From a checkpoint of a small transformer trained on Wikipedia.
Size: width 64, 2 heads of 64.
Architecture: LayerNorm before each block, learned positions, biases.
Training: a variant of Muon for these matrices, 4464 steps.
Each number is 200 + 30 x the weight over the matrix's rms, rounded and kept within 0 to 999. Layers, rows and columns count from 0.

# q: layer 8 attention query, 128x64, rms 0.192, rows 0-52, columns 0-63
# k: layer 8 attention key, 128x64, rms 0.182, rows 0-51, columns 0-63
q0,98,186,218,283,201,221,179,192,235,200,292,267,169,238,173,162,205,177,196,211,218,152,199,221,160,146,234,171,168,190,211,185,191,197,156,203,225,207,195,144,233,230,204,212,157,139,252,161,306,207,242,207,168,196,213,170,221,224,233,180,155,183,166,266
k0,180,247,170,142,252,218,204,177,211,210,262,191,189,172,205,153,265,187,218,216,161,156,160,188,255,162,215,175,211,292,182,181,208,174,161,140,211,210,233,279,124,243,158,166,173,282,172,195,198,225,195,165,220,194,229,200,161,214,281,222,182,146,187,270
q1,227,177,166,145,199,218,276,196,140,173,226,147,217,224,196,203,184,222,187,197,214,223,255,164,223,144,176,176,179,216,159,180,232,284,182,179,148,156,214,195,210,189,154,183,232,149,239,235,133,209,254,221,198,197,234,258,168,215,224,221,188,241,243,217
k1,230,210,195,232,175,216,168,227,243,143,239,203,206,187,165,280,182,184,171,146,231,224,245,206,236,269,159,186,206,242,170,217,237,252,164,223,172,280,136,204,189,179,202,208,170,151,226,209,176,219,183,215,220,194,181,158,155,183,118,153,183,244,193,225
q2,152,175,231,285,205,200,205,173,238,166,203,152,175,241,241,146,169,239,179,155,201,201,212,256,177,180,219,299,220,208,245,179,160,171,223,147,181,243,256,195,221,240,176,179,189,165,279,209,225,171,143,186,204,176,199,167,210,150,202,201,184,234,203,211
k2,191,171,248,186,165,237,179,153,152,243,272,200,116,209,198,232,232,204,204,198,144,147,162,189,209,232,266,206,239,192,191,225,144,222,216,228,202,175,245,221,181,222,155,135,162,228,177,218,202,272,207,193,200,140,226,160,166,199,235,224,221,230,155,208
q3,170,233,158,233,156,201,212,199,238,216,142,197,146,185,152,220,270,185,182,241,218,223,205,179,192,105,242,163,207,183,136,196,125,198,189,241,170,252,144,276,237,183,228,224,215,187,187,210,225,245,204,239,165,184,184,200,242,246,220,190,156,214,216,196
k3,191,218,217,118,252,215,168,201,288,188,176,205,133,214,203,222,172,190,179,246,214,203,271,218,229,149,198,165,164,169,200,243,166,235,259,124,181,172,202,238,199,180,243,199,209,233,217,190,168,157,200,225,185,232,213,159,203,226,194,165,216,157,210,220
q4,193,262,152,184,151,217,198,214,170,252,169,191,181,195,202,183,287,162,144,192,222,153,188,191,257,160,139,217,201,232,213,189,145,129,283,233,197,254,170,225,203,175,186,200,182,196,116,206,227,263,183,195,222,167,226,190,220,230,168,245,221,221,182,215
k4,153,197,213,159,249,167,216,244,184,213,179,232,174,210,191,192,230,169,179,216,155,212,203,197,208,157,184,158,235,137,278,233,233,214,257,199,172,171,179,218,176,161,264,210,226,166,191,192,183,167,166,229,202,248,264,194,201,227,181,189,209,238,194,226
q5,214,184,215,184,149,154,149,248,275,147,227,162,221,214,220,226,216,250,205,206,173,247,157,179,233,217,215,168,207,150,213,211,139,281,168,143,159,173,155,165,233,226,231,157,269,242,259,243,185,207,268,254,222,243,184,215,79,155,161,226,208,193,179,165
k5,203,186,270,238,206,171,174,237,248,225,198,197,197,156,185,184,133,218,221,216,243,234,199,282,162,292,170,230,150,195,125,185,157,219,174,179,223,160,228,141,198,191,203,193,212,175,225,164,192,275,217,143,242,305,186,129,236,188,164,170,171,250,157,233
q6,120,178,227,104,191,276,248,197,210,186,246,216,176,215,274,144,282,136,150,184,247,210,197,211,196,197,187,210,127,239,262,190,279,182,183,189,186,136,130,130,188,228,193,205,155,212,180,207,222,194,116,160,259,181,217,192,286,248,193,223,230,203,215,227
k6,199,194,114,159,196,196,207,210,168,176,205,286,215,255,194,171,224,231,184,256,153,191,139,218,228,164,252,198,297,220,208,149,311,201,203,193,269,172,200,198,174,223,202,225,117,186,180,162,177,200,140,158,173,206,180,242,147,238,164,250,221,287,172,252
q7,225,175,247,209,121,182,146,234,230,233,195,194,179,149,216,165,177,220,165,195,187,146,162,183,153,221,177,180,183,211,205,241,196,201,199,271,196,168,248,221,190,165,213,253,155,231,251,145,222,214,199,124,202,232,225,229,266,126,214,174,196,206,248,261
k7,171,266,210,220,239,201,223,205,152,191,225,215,173,167,180,164,202,215,248,234,106,172,171,252,205,195,163,242,177,195,212,158,195,176,218,243,195,229,175,224,195,246,185,223,257,236,209,192,169,219,174,151,134,145,209,229,200,271,251,200,234,147,196,115
q8,191,159,141,203,183,264,229,284,122,204,201,191,260,193,179,198,248,199,213,157,203,274,255,179,216,245,220,179,226,222,170,241,141,188,226,142,201,214,221,225,138,180,231,159,270,202,160,202,153,161,204,221,212,146,182,176,254,225,174,194,219,211,189,186
k8,271,210,211,155,130,157,234,167,154,202,191,194,249,225,238,238,221,215,177,186,262,311,231,210,177,185,198,200,196,119,194,226,175,131,194,233,170,214,211,219,217,135,194,179,181,197,180,229,171,177,179,217,283,177,225,269,168,226,129,203,175,241,153,186
q9,152,173,239,192,222,253,305,202,195,137,215,207,289,250,231,148,127,165,231,233,226,139,232,120,216,202,189,256,218,245,224,171,145,198,294,228,181,190,161,211,201,173,147,129,185,164,146,174,163,199,198,230,213,227,201,204,209,235,156,250,203,211,183,201
k9,268,182,204,191,172,223,271,142,181,205,182,261,245,221,220,194,221,216,135,172,145,202,198,140,189,226,226,184,176,205,256,184,235,209,244,208,150,180,180,265,140,169,161,231,185,182,179,174,140,224,251,304,229,191,122,150,151,200,198,219,144,272,240,244
q10,191,213,176,80,163,164,136,200,199,198,179,294,247,134,183,221,255,189,198,131,164,136,196,174,209,241,191,169,219,204,160,205,191,207,225,274,231,176,159,170,202,240,176,212,240,201,145,216,270,237,226,147,232,215,256,207,221,199,164,247,212,188,193,259
k10,120,232,181,128,227,182,184,237,150,189,179,165,236,157,174,122,251,216,211,229,201,186,203,271,208,187,131,250,160,194,242,156,258,161,194,179,216,154,137,225,248,190,239,231,227,152,205,183,238,232,240,206,217,266,147,285,182,218,163,189,171,243,179,260
q11,196,169,189,198,201,144,166,128,192,195,135,247,239,281,229,195,143,201,242,221,179,128,207,216,225,173,145,212,195,199,234,224,175,238,220,221,217,216,201,218,230,165,211,184,265,237,214,204,238,276,166,180,177,182,197,204,187,150,177,174,215,198,180,198
k11,194,171,240,194,203,212,216,212,215,287,205,201,188,192,185,175,210,202,244,162,167,122,229,207,192,210,181,224,188,134,185,175,215,205,227,155,129,193,199,267,191,230,215,217,228,118,165,199,226,199,235,179,181,198,150,208,215,189,198,261,236,179,249,210
q12,227,224,235,202,207,184,229,234,226,200,195,174,203,231,286,251,172,217,207,177,165,227,176,198,230,218,258,190,135,193,273,197,235,201,237,171,196,185,243,230,207,235,248,195,163,194,187,202,129,161,161,130,204,197,167,195,166,154,157,178,232,181,161,177
k12,187,218,180,249,129,157,194,149,185,276,191,169,242,218,203,198,171,229,165,207,220,222,175,186,136,208,195,252,256,174,196,202,209,238,197,225,244,186,218,135,158,229,189,179,200,204,205,191,193,203,173,217,239,199,168,147,250,228,222,213,268,213,167,127
q13,204,199,192,176,199,174,218,233,216,269,240,196,199,189,169,264,241,163,254,159,182,270,166,186,244,139,150,212,239,208,160,194,183,173,177,195,208,198,237,188,174,218,225,250,209,242,153,131,241,174,162,282,196,229,154,210,173,219,146,198,187,134,202,204
k13,178,215,228,182,269,170,253,201,215,170,86,172,220,217,188,190,231,236,282,183,228,237,202,148,184,204,202,231,159,182,176,191,206,198,183,253,219,160,196,152,180,177,262,218,136,236,262,226,229,152,198,182,180,215,207,187,209,230,179,215,197,171,156,225
q14,184,200,130,236,234,282,192,171,216,163,228,189,224,247,249,221,199,223,108,211,208,232,210,177,140,194,179,137,157,169,155,247,207,291,190,152,171,199,121,185,226,175,231,179,187,181,255,169,251,257,342,195,163,205,225,173,143,207,218,169,239,242,202,134
k14,227,226,208,199,195,215,172,189,284,182,240,171,208,200,199,202,101,146,145,256,238,217,216,251,278,194,197,95,235,188,160,149,204,218,174,182,230,239,196,265,127,205,232,238,244,148,151,199,224,227,239,153,279,208,239,159,189,152,189,195,144,190,208,184
q15,197,200,186,227,199,175,200,196,251,184,225,225,205,261,303,231,164,153,184,211,137,185,201,187,170,239,245,226,134,160,180,180,190,211,172,222,172,194,129,230,249,212,260,204,157,221,221,114,233,192,205,234,279,216,154,132,167,217,256,199,180,202,191,179
k15,205,173,193,189,174,192,209,215,265,253,210,236,196,210,204,145,217,226,175,313,216,193,156,166,204,246,233,138,191,221,164,154,202,259,226,187,275,166,214,200,95,219,198,182,207,235,204,189,259,186,247,186,198,246,157,204,175,228,192,153,153,149,210,156
q16,221,236,227,260,165,195,214,195,195,142,303,175,191,202,248,149,157,204,209,208,160,208,202,147,156,270,187,173,216,169,181,189,176,192,204,256,225,189,198,244,241,226,203,205,233,136,226,124,214,189,177,175,192,306,179,196,153,246,170,225,190,167,176,209
k16,194,246,201,185,220,216,252,160,167,291,179,218,193,163,186,102,183,233,161,262,173,221,173,160,241,293,215,165,120,248,186,200,177,186,205,227,206,258,224,208,181,180,145,255,211,192,243,168,221,238,216,252,165,197,187,152,201,187,253,206,181,181,145,194
q17,223,201,238,212,190,188,272,207,234,175,186,224,182,123,183,153,288,214,182,219,183,179,193,208,210,243,63,187,237,223,180,196,183,200,164,214,218,191,141,181,222,211,186,172,197,166,201,170,178,179,233,158,254,205,236,202,199,192,204,284,242,206,217,196
k17,132,165,192,191,182,184,254,241,131,142,180,197,179,147,248,222,189,218,177,252,168,210,170,255,186,191,234,176,201,251,225,190,194,203,228,134,151,246,199,168,228,226,212,251,196,171,230,164,186,248,231,195,220,206,246,219,202,234,172,202,163,224,197,216
q18,160,166,171,227,155,198,254,195,214,220,182,267,227,209,185,207,186,202,178,153,195,111,204,254,178,225,165,238,188,197,118,235,197,191,213,221,263,254,203,201,183,241,225,176,231,215,159,179,259,213,196,190,220,158,213,186,188,231,223,197,201,170,166,209
k18,165,228,182,136,171,225,179,200,174,234,188,179,186,205,278,214,302,196,227,206,192,173,183,147,202,180,239,180,212,205,243,136,170,168,172,150,173,204,203,284,173,196,222,214,226,197,176,209,200,189,240,197,254,211,208,282,192,195,189,203,190,191,198,175
q19,138,159,218,212,159,159,115,224,296,218,135,210,156,293,238,260,249,228,226,235,182,243,198,224,170,228,210,173,190,173,245,180,229,158,190,155,228,163,156,154,169,235,287,178,191,204,231,218,155,269,160,303,232,187,173,185,216,226,231,167,162,149,181,165
k19,220,101,177,218,227,177,208,200,225,243,219,263,176,216,152,165,190,239,263,207,247,154,187,204,149,177,204,184,207,122,242,187,180,195,168,74,285,134,262,183,203,217,222,171,210,265,203,149,214,201,143,184,187,271,217,229,247,238,176,205,255,193,162,174
q20,177,203,211,201,126,198,185,211,155,244,199,225,213,196,183,194,259,142,240,271,200,242,235,169,227,204,206,200,220,206,242,188,142,164,198,212,190,191,194,194,199,249,131,222,224,179,184,203,170,165,175,206,244,172,183,217,251,180,234,215,209,128,181,237
k20,242,204,157,228,223,159,206,204,184,206,150,236,175,190,179,142,271,197,204,219,243,228,199,201,161,189,205,203,196,220,238,232,192,177,178,201,95,205,193,185,243,203,213,117,183,242,172,176,174,201,212,235,156,232,184,247,191,255,176,200,190,222,185,260
q21,216,167,152,205,168,188,197,197,198,225,161,202,216,188,227,217,159,160,231,167,184,178,158,217,205,253,158,228,234,276,210,194,184,212,264,213,202,125,171,200,169,216,177,204,154,195,134,221,213,213,275,184,241,187,188,218,264,196,200,214,202,218,144,222
k21,199,175,204,213,195,174,172,211,188,156,154,185,237,162,226,208,234,176,186,174,189,185,198,218,126,164,207,245,188,154,275,204,246,170,240,224,175,210,189,208,124,202,185,242,255,230,169,172,239,194,234,243,181,197,219,279,206,168,189,200,205,248,187,191
q22,185,196,228,244,159,219,205,215,204,184,235,173,177,253,200,209,161,204,179,176,223,166,227,172,179,205,286,227,177,196,141,167,201,211,223,177,174,190,232,206,207,241,171,168,272,245,242,243,228,173,165,155,232,203,170,210,163,220,189,160,191,223,185,221
k22,228,250,233,199,172,211,128,197,204,241,203,212,148,277,203,195,217,229,186,190,185,165,197,181,206,229,217,224,184,261,213,236,146,220,157,244,250,205,182,258,179,171,103,153,196,152,181,213,171,202,214,193,207,211,162,216,184,181,229,198,216,213,178,204
q23,225,195,236,235,216,122,192,163,159,199,228,170,192,266,227,159,161,223,192,139,239,201,197,172,213,166,121,130,186,245,197,114,220,277,268,197,235,200,238,173,230,221,210,166,157,160,222,220,162,280,150,217,231,220,225,221,164,241,255,141,207,243,160,209
k23,195,154,182,216,202,187,209,275,230,243,241,231,217,173,168,183,129,220,207,166,191,127,236,188,165,231,147,168,248,222,281,223,196,265,171,206,193,259,227,246,148,181,212,224,184,167,209,243,203,178,149,218,217,157,193,164,163,197,261,190,245,218,108,184
q24,200,130,184,216,195,199,272,241,154,201,235,229,163,157,260,155,143,188,280,184,176,220,204,263,197,245,177,208,220,194,165,250,206,182,143,194,254,173,203,191,155,142,210,187,257,225,249,173,181,180,235,161,227,171,166,173,206,218,201,196,185,233,244,207
k24,222,159,225,190,173,193,244,208,172,182,232,196,229,190,250,228,272,192,182,225,163,227,203,198,209,195,240,216,156,198,125,197,220,167,185,204,168,262,226,197,211,187,85,235,202,229,221,227,213,171,216,149,230,141,208,249,224,230,134,230,194,200,186,116
q25,173,171,161,225,152,163,147,194,227,253,202,204,231,221,198,142,214,143,273,181,225,221,214,193,212,158,187,176,246,204,233,211,225,209,156,208,191,239,226,232,199,169,206,208,181,240,242,182,152,192,221,249,207,160,142,202,294,189,205,180,193,178,193,192
k25,189,174,173,237,190,175,234,223,223,227,234,211,218,214,165,215,240,189,236,228,220,241,244,206,157,191,180,176,127,150,204,219,192,188,201,204,131,179,220,196,175,237,217,183,170,262,160,231,170,200,159,184,151,140,224,247,204,226,226,238,211,184,197,219
q26,189,147,222,176,219,239,241,250,293,188,179,137,247,207,228,254,204,239,239,152,188,171,152,183,238,185,226,186,247,187,182,162,223,158,227,215,222,167,195,258,215,212,167,204,164,271,184,205,133,262,201,258,202,210,140,185,143,243,146,195,193,198,190,166
k26,173,183,155,247,200,178,178,169,215,201,174,201,194,254,181,268,169,192,197,168,173,192,178,158,160,206,209,244,121,174,237,214,184,225,243,197,259,139,226,158,153,163,194,283,212,258,202,231,162,195,226,230,305,239,119,192,200,235,172,256,199,221,196,193
q27,279,273,184,232,176,123,191,214,192,214,145,212,211,167,216,261,200,252,183,177,164,171,182,236,199,192,203,176,178,176,162,196,212,205,137,169,180,162,144,279,167,165,224,227,236,240,180,190,249,204,214,222,205,203,215,164,256,178,233,247,207,193,189,166
k27,137,201,191,178,199,129,170,202,245,198,209,118,229,213,228,196,181,223,217,208,218,171,185,244,165,242,207,153,165,207,159,200,211,191,284,203,199,240,198,188,227,220,247,195,231,209,206,164,199,169,227,144,202,231,240,259,192,171,191,174,243,183,226,122
q28,228,184,201,210,172,179,204,222,196,208,202,190,149,198,147,167,201,242,249,238,196,168,225,272,157,187,215,137,198,258,201,190,209,189,167,223,197,136,246,180,225,224,173,210,231,232,248,263,191,160,202,103,259,142,113,186,203,222,239,181,152,287,215,219
k28,182,188,221,235,156,194,150,270,139,202,244,227,140,177,193,278,227,190,221,210,195,208,171,250,172,144,206,239,163,285,171,230,186,254,189,191,172,250,179,203,211,166,82,166,211,213,175,200,175,129,194,197,177,183,201,294,220,224,213,214,257,195,197,213
q29,242,214,180,184,193,115,154,133,201,192,236,178,159,144,201,142,196,228,232,162,209,184,103,186,214,190,196,215,221,234,177,183,252,227,209,235,157,185,233,203,194,208,98,213,221,221,161,314,254,204,212,199,219,241,242,199,208,209,191,191,196,265,197,257
k29,171,162,270,193,230,214,107,229,251,163,214,161,181,164,189,178,178,154,229,153,163,204,238,239,207,203,166,235,164,276,220,241,224,221,199,256,202,187,199,177,201,199,187,234,201,167,223,212,219,213,185,182,97,205,163,232,208,146,278,210,209,276,156,213
q30,169,264,241,216,199,226,177,208,232,127,167,229,180,193,169,180,222,256,224,277,187,227,229,230,113,159,257,161,195,185,256,182,104,129,214,216,178,217,140,179,223,216,187,200,208,180,181,217,280,200,217,194,205,196,174,161,228,200,243,241,161,214,179,188
k30,193,173,211,145,241,256,167,151,186,228,223,230,182,169,199,181,194,214,163,243,196,203,144,273,219,157,240,164,176,238,181,193,182,198,252,164,193,156,226,226,253,168,190,124,226,244,163,146,174,170,249,219,184,238,218,172,190,235,221,230,201,201,221,260
q31,237,195,125,260,223,263,240,188,253,223,300,214,156,149,223,181,241,133,194,226,171,205,204,218,189,177,208,210,201,209,133,187,177,166,185,259,251,171,173,180,232,176,204,247,153,164,206,107,167,220,173,204,187,263,204,98,197,236,190,215,239,205,216,179
k31,185,262,171,189,179,200,248,185,185,152,190,234,167,175,190,102,244,185,155,232,178,216,212,160,239,174,253,134,215,226,149,215,203,234,264,179,201,221,218,220,168,171,206,299,154,284,228,202,230,205,203,206,238,191,224,201,221,191,210,238,117,139,159,170
q32,184,184,206,163,203,248,178,143,174,174,172,242,201,215,176,103,229,82,212,219,248,238,238,206,252,196,253,199,210,205,217,204,223,231,220,163,199,246,162,180,216,228,190,147,176,165,254,237,84,195,173,194,173,203,274,202,281,180,204,237,225,203,152,175
k32,211,198,115,210,131,210,232,224,201,185,239,254,200,198,191,185,201,236,133,187,191,222,327,214,183,174,209,191,275,168,210,249,231,162,159,146,171,191,212,187,242,190,203,173,180,208,165,187,178,273,170,212,177,182,194,181,172,173,195,205,187,244,239,278
q33,187,180,183,251,113,207,217,214,290,236,223,188,160,227,194,190,202,173,214,157,165,162,214,185,217,141,203,167,213,141,174,165,243,236,169,201,204,243,210,202,224,180,250,180,217,218,308,196,104,272,222,185,204,252,195,164,189,219,181,175,201,229,198,190
k33,124,257,186,242,187,189,214,215,238,237,288,226,181,189,159,212,213,226,177,212,184,194,259,176,216,177,187,172,152,175,208,270,159,235,204,169,210,188,230,211,150,206,157,240,189,200,231,195,146,241,173,157,239,189,220,185,234,219,185,198,213,160,160,165
q34,291,216,170,216,227,180,158,207,199,184,142,248,220,189,229,155,140,228,208,257,190,180,248,184,192,196,231,196,151,243,228,260,235,127,161,212,196,133,169,223,186,195,212,213,215,196,222,158,165,206,240,126,222,193,196,186,246,189,234,153,235,189,223,154
k34,254,221,153,243,166,243,242,205,205,221,231,163,228,217,189,180,204,180,190,232,159,204,199,238,156,202,199,172,203,188,169,198,249,204,271,184,175,230,148,196,235,180,154,148,281,180,201,184,210,171,167,199,156,180,185,264,265,225,222,227,177,175,226,142
q35,207,183,102,261,240,250,208,231,213,222,203,175,184,190,335,163,154,175,193,210,238,161,195,263,192,214,171,169,181,190,168,229,188,188,228,195,203,220,194,172,189,180,179,216,187,162,181,241,183,266,198,193,198,226,214,149,164,285,208,191,237,223,200,123
k35,208,182,206,203,232,199,189,203,219,181,241,211,154,164,198,168,187,128,149,238,240,200,235,151,164,193,225,105,239,191,219,171,217,193,270,197,212,218,241,260,198,144,165,258,218,225,173,205,214,187,179,196,254,171,197,208,238,154,199,279,177,227,197,99
q36,219,212,127,158,202,222,136,233,164,180,189,197,212,169,168,202,268,139,142,268,211,121,210,165,245,269,261,239,164,160,169,240,175,133,193,192,197,228,187,242,206,203,185,191,261,198,183,268,162,223,219,216,226,194,209,194,202,217,172,202,249,179,181,237
k36,237,242,177,181,176,170,168,232,193,220,184,201,155,202,203,160,215,175,184,180,225,254,212,198,222,251,177,198,224,167,217,248,215,166,214,157,216,153,185,196,255,189,143,184,241,172,183,216,193,219,175,207,198,278,206,267,204,179,169,189,99,205,247,207
q37,232,182,192,225,264,174,209,265,159,217,184,271,193,249,121,136,138,146,265,218,203,181,251,186,238,187,205,290,217,170,163,193,242,176,155,220,221,205,231,147,175,183,195,198,261,180,280,206,97,175,189,224,157,256,252,156,197,171,213,209,167,201,212,132
k37,236,190,208,250,202,205,298,157,221,198,251,232,189,167,197,194,280,183,238,150,192,178,326,169,179,217,242,206,192,215,182,229,217,218,184,169,190,194,163,144,286,133,140,169,193,162,255,219,204,218,150,201,175,143,216,228,233,168,200,154,130,125,232,183
q38,190,256,198,149,141,260,200,128,156,175,204,252,202,180,227,185,195,139,183,261,195,211,144,180,242,220,229,173,226,119,199,284,146,181,259,216,175,330,193,254,265,191,170,235,239,190,181,223,253,171,135,134,163,184,183,186,153,246,166,194,269,169,235,284
k38,180,255,223,118,237,176,199,214,211,257,172,194,155,210,245,154,165,223,95,221,229,247,184,163,312,189,183,198,223,164,186,198,198,212,172,211,137,190,229,203,243,212,190,185,221,177,157,207,220,229,261,206,131,236,57,155,242,190,187,227,206,197,229,252
q39,201,224,164,178,222,227,245,143,182,212,198,104,194,171,207,257,233,167,206,215,164,190,170,232,200,222,230,232,195,168,182,208,240,191,167,172,226,255,260,279,182,225,149,235,199,172,119,217,173,234,203,224,171,195,240,216,176,201,161,207,225,164,183,232
k39,181,226,153,223,175,197,109,150,204,203,154,137,184,187,217,216,204,175,188,131,200,227,234,94,266,223,181,204,205,211,207,221,187,143,198,237,202,188,232,198,210,257,232,236,188,215,228,209,201,201,216,244,215,224,231,181,190,174,174,257,205,232,234,174
q40,221,240,186,158,164,194,172,192,162,194,299,194,261,154,120,193,188,226,116,211,164,213,230,188,168,219,266,176,181,147,144,174,171,256,180,198,214,212,157,187,201,202,259,183,208,201,217,218,213,161,302,257,216,238,217,208,187,175,225,256,199,204,143,223
k40,184,282,169,179,163,199,160,241,217,206,239,207,285,168,217,165,194,189,218,190,264,254,178,266,241,239,207,137,171,226,139,209,164,189,131,234,188,220,194,191,198,178,185,186,234,230,209,198,193,196,227,190,230,255,241,180,144,168,189,72,99,217,215,235
q41,243,165,238,209,210,200,234,256,281,204,200,209,220,187,175,240,167,212,228,180,226,153,223,230,193,123,209,237,183,214,205,115,188,254,219,199,244,223,167,92,165,175,200,138,184,256,246,235,149,208,213,257,190,254,185,197,147,142,230,230,162,184,189,135
k41,162,194,225,293,184,269,211,196,223,118,208,257,221,191,158,210,251,237,220,160,211,149,212,209,110,213,218,208,204,250,187,195,157,217,173,180,206,153,210,201,211,192,204,213,191,221,187,208,98,165,202,191,307,220,235,162,191,180,204,185,167,204,227,179
q42,235,182,163,223,222,226,231,266,161,204,225,221,116,175,225,188,219,185,152,137,218,198,210,227,213,176,225,241,146,210,120,210,202,244,183,166,244,218,159,139,184,222,225,185,288,171,238,217,230,220,204,149,182,214,248,165,186,226,209,171,181,217,159,192
k42,183,251,201,142,183,213,203,190,244,163,185,194,171,188,233,195,240,198,170,200,188,168,254,225,225,207,227,221,278,238,142,229,222,184,173,166,244,216,209,239,202,157,156,198,209,132,246,225,212,182,158,145,286,197,263,222,195,169,197,173,181,229,142,146
q43,127,181,221,223,215,150,166,121,197,95,220,252,234,262,220,214,177,233,188,183,223,188,204,213,201,255,197,159,186,200,244,169,260,190,181,169,177,171,200,187,189,293,179,128,171,214,184,190,291,234,273,197,256,217,195,203,170,196,246,205,208,200,143,177
k43,228,155,177,206,191,238,138,223,181,293,237,150,240,218,193,195,181,176,210,233,170,190,156,201,150,197,214,165,197,281,255,178,241,138,155,173,264,233,208,208,136,226,235,141,211,189,144,199,210,232,293,170,197,234,184,219,165,154,213,228,179,225,185,249
q44,174,226,220,234,138,151,203,222,197,175,206,191,171,137,202,258,212,154,162,169,209,231,178,194,192,210,207,205,215,198,282,192,228,188,179,89,221,252,242,199,193,290,151,199,174,158,297,203,208,234,196,176,216,226,173,199,165,202,199,163,230,173,251,227
k44,205,209,204,244,205,190,198,219,177,222,212,114,122,178,147,225,197,262,173,235,194,165,185,157,232,222,147,206,234,202,243,249,204,184,160,240,230,200,262,132,230,272,172,176,189,234,200,170,126,219,227,161,210,193,239,195,204,186,215,178,215,214,99,204
q45,168,132,205,184,134,231,182,216,213,209,247,240,210,282,249,177,180,222,175,158,176,219,252,195,214,219,232,282,150,195,169,220,251,179,203,173,173,169,183,167,163,198,282,132,240,205,198,121,186,201,194,230,258,153,264,200,213,240,211,207,183,159,189,186
k45,234,212,174,159,132,223,249,183,225,248,245,253,230,272,226,167,292,221,210,197,179,213,159,151,189,212,228,171,229,190,176,148,210,169,148,185,239,196,172,252,140,172,236,165,201,188,238,180,242,239,152,142,206,214,198,227,216,224,127,164,200,243,181,202
q46,177,243,138,255,299,183,181,128,192,232,227,145,104,201,207,241,237,160,170,216,236,262,146,275,216,192,195,217,241,194,163,235,234,139,182,132,165,258,272,240,157,178,192,202,94,168,222,140,206,208,245,235,155,191,282,193,181,126,179,195,218,218,264,170
k46,184,172,277,242,196,176,189,205,209,150,231,82,175,226,206,234,154,147,199,194,158,223,255,144,248,161,192,144,270,177,198,230,209,174,167,209,264,232,193,158,196,227,259,184,160,288,210,269,247,238,213,180,158,159,328,82,215,178,226,218,185,170,232,129
q47,179,218,210,196,210,171,195,223,125,241,263,145,165,190,193,145,234,189,163,192,237,131,158,241,193,238,171,247,250,190,205,166,149,207,179,254,188,264,233,187,198,187,164,211,193,209,188,185,241,232,148,196,258,182,268,178,159,206,215,199,151,221,237,227
k47,168,205,244,209,236,147,207,246,179,228,235,250,152,158,235,188,228,157,224,224,147,142,162,163,243,200,174,170,203,271,212,186,158,175,218,219,189,189,199,202,226,185,191,199,166,193,236,272,194,178,209,201,194,172,250,201,150,220,223,171,198,251,195,187
q48,185,221,212,159,176,194,273,219,111,260,248,199,222,288,202,236,248,213,142,229,235,187,213,210,248,174,194,225,153,245,166,209,182,211,223,239,159,191,230,256,207,180,228,192,252,198,145,152,255,90,96,189,188,108,202,219,152,194,152,266,161,169,242,226
k48,197,244,270,137,166,114,255,197,170,243,152,223,183,292,234,205,245,212,248,201,215,215,162,143,200,210,208,219,238,240,129,140,209,255,134,202,171,259,103,208,163,186,276,179,161,156,197,215,190,139,184,236,194,226,178,173,173,220,174,140,271,236,245,237
q49,258,240,233,180,142,184,234,249,157,192,243,221,246,154,101,229,158,184,122,113,185,280,173,177,227,187,221,267,156,200,230,200,223,247,160,171,237,188,244,205,227,283,275,224,190,171,223,139,196,142,190,161,165,232,232,237,163,162,185,225,231,159,214,181
k49,213,346,161,185,175,205,237,186,185,237,173,127,235,172,228,195,225,242,199,196,188,204,196,173,189,275,210,265,258,200,151,162,193,207,174,295,194,213,185,90,197,210,253,222,196,177,266,154,193,199,185,178,204,168,255,172,219,147,174,85,214,157,130,256
q50,244,188,192,206,223,181,188,203,127,208,202,195,238,186,202,237,172,166,202,204,194,190,209,192,211,279,179,227,215,209,180,233,214,240,152,208,185,166,214,241,160,162,184,187,206,198,211,112,167,189,258,177,218,186,248,233,198,134,199,208,206,166,260,191
k50,231,220,208,264,155,153,238,203,190,170,189,153,233,195,211,183,211,197,189,208,191,198,216,166,176,249,152,218,183,213,184,173,208,135,191,238,172,263,128,194,222,245,227,219,217,178,212,226,217,225,248,207,198,172,237,221,196,182,159,180,181,185,244,148
q51,111,216,142,233,230,207,177,106,154,299,169,200,182,245,127,228,187,150,197,213,245,161,231,290,221,150,273,242,227,182,187,248,277,159,178,198,194,246,217,274,143,186,197,225,266,207,273,257,248,160,221,216,63,163,198,220,230,195,138,163,131,111,177,240
k51,179,233,199,186,240,210,153,136,254,210,231,146,185,288,197,226,246,175,293,153,238,155,268,114,247,124,225,239,177,118,146,302,211,145,119,159,187,221,136,198,225,216,169,175,237,212,146,246,211,211,181,199,155,192,230,204,208,129,249,210,239,191,306,226
q52,232,212,229,186,217,196,212,238,198,220,113,203,195,194,154,307,171,221,183,178,208,184,219,229,187,195,173,224,209,258,220,184,202,187,198,145,253,139,178,140,139,189,252,200,192,211,162,182,212,247,248,149,228,138,191,253,192,210,216,154,206,172,235,183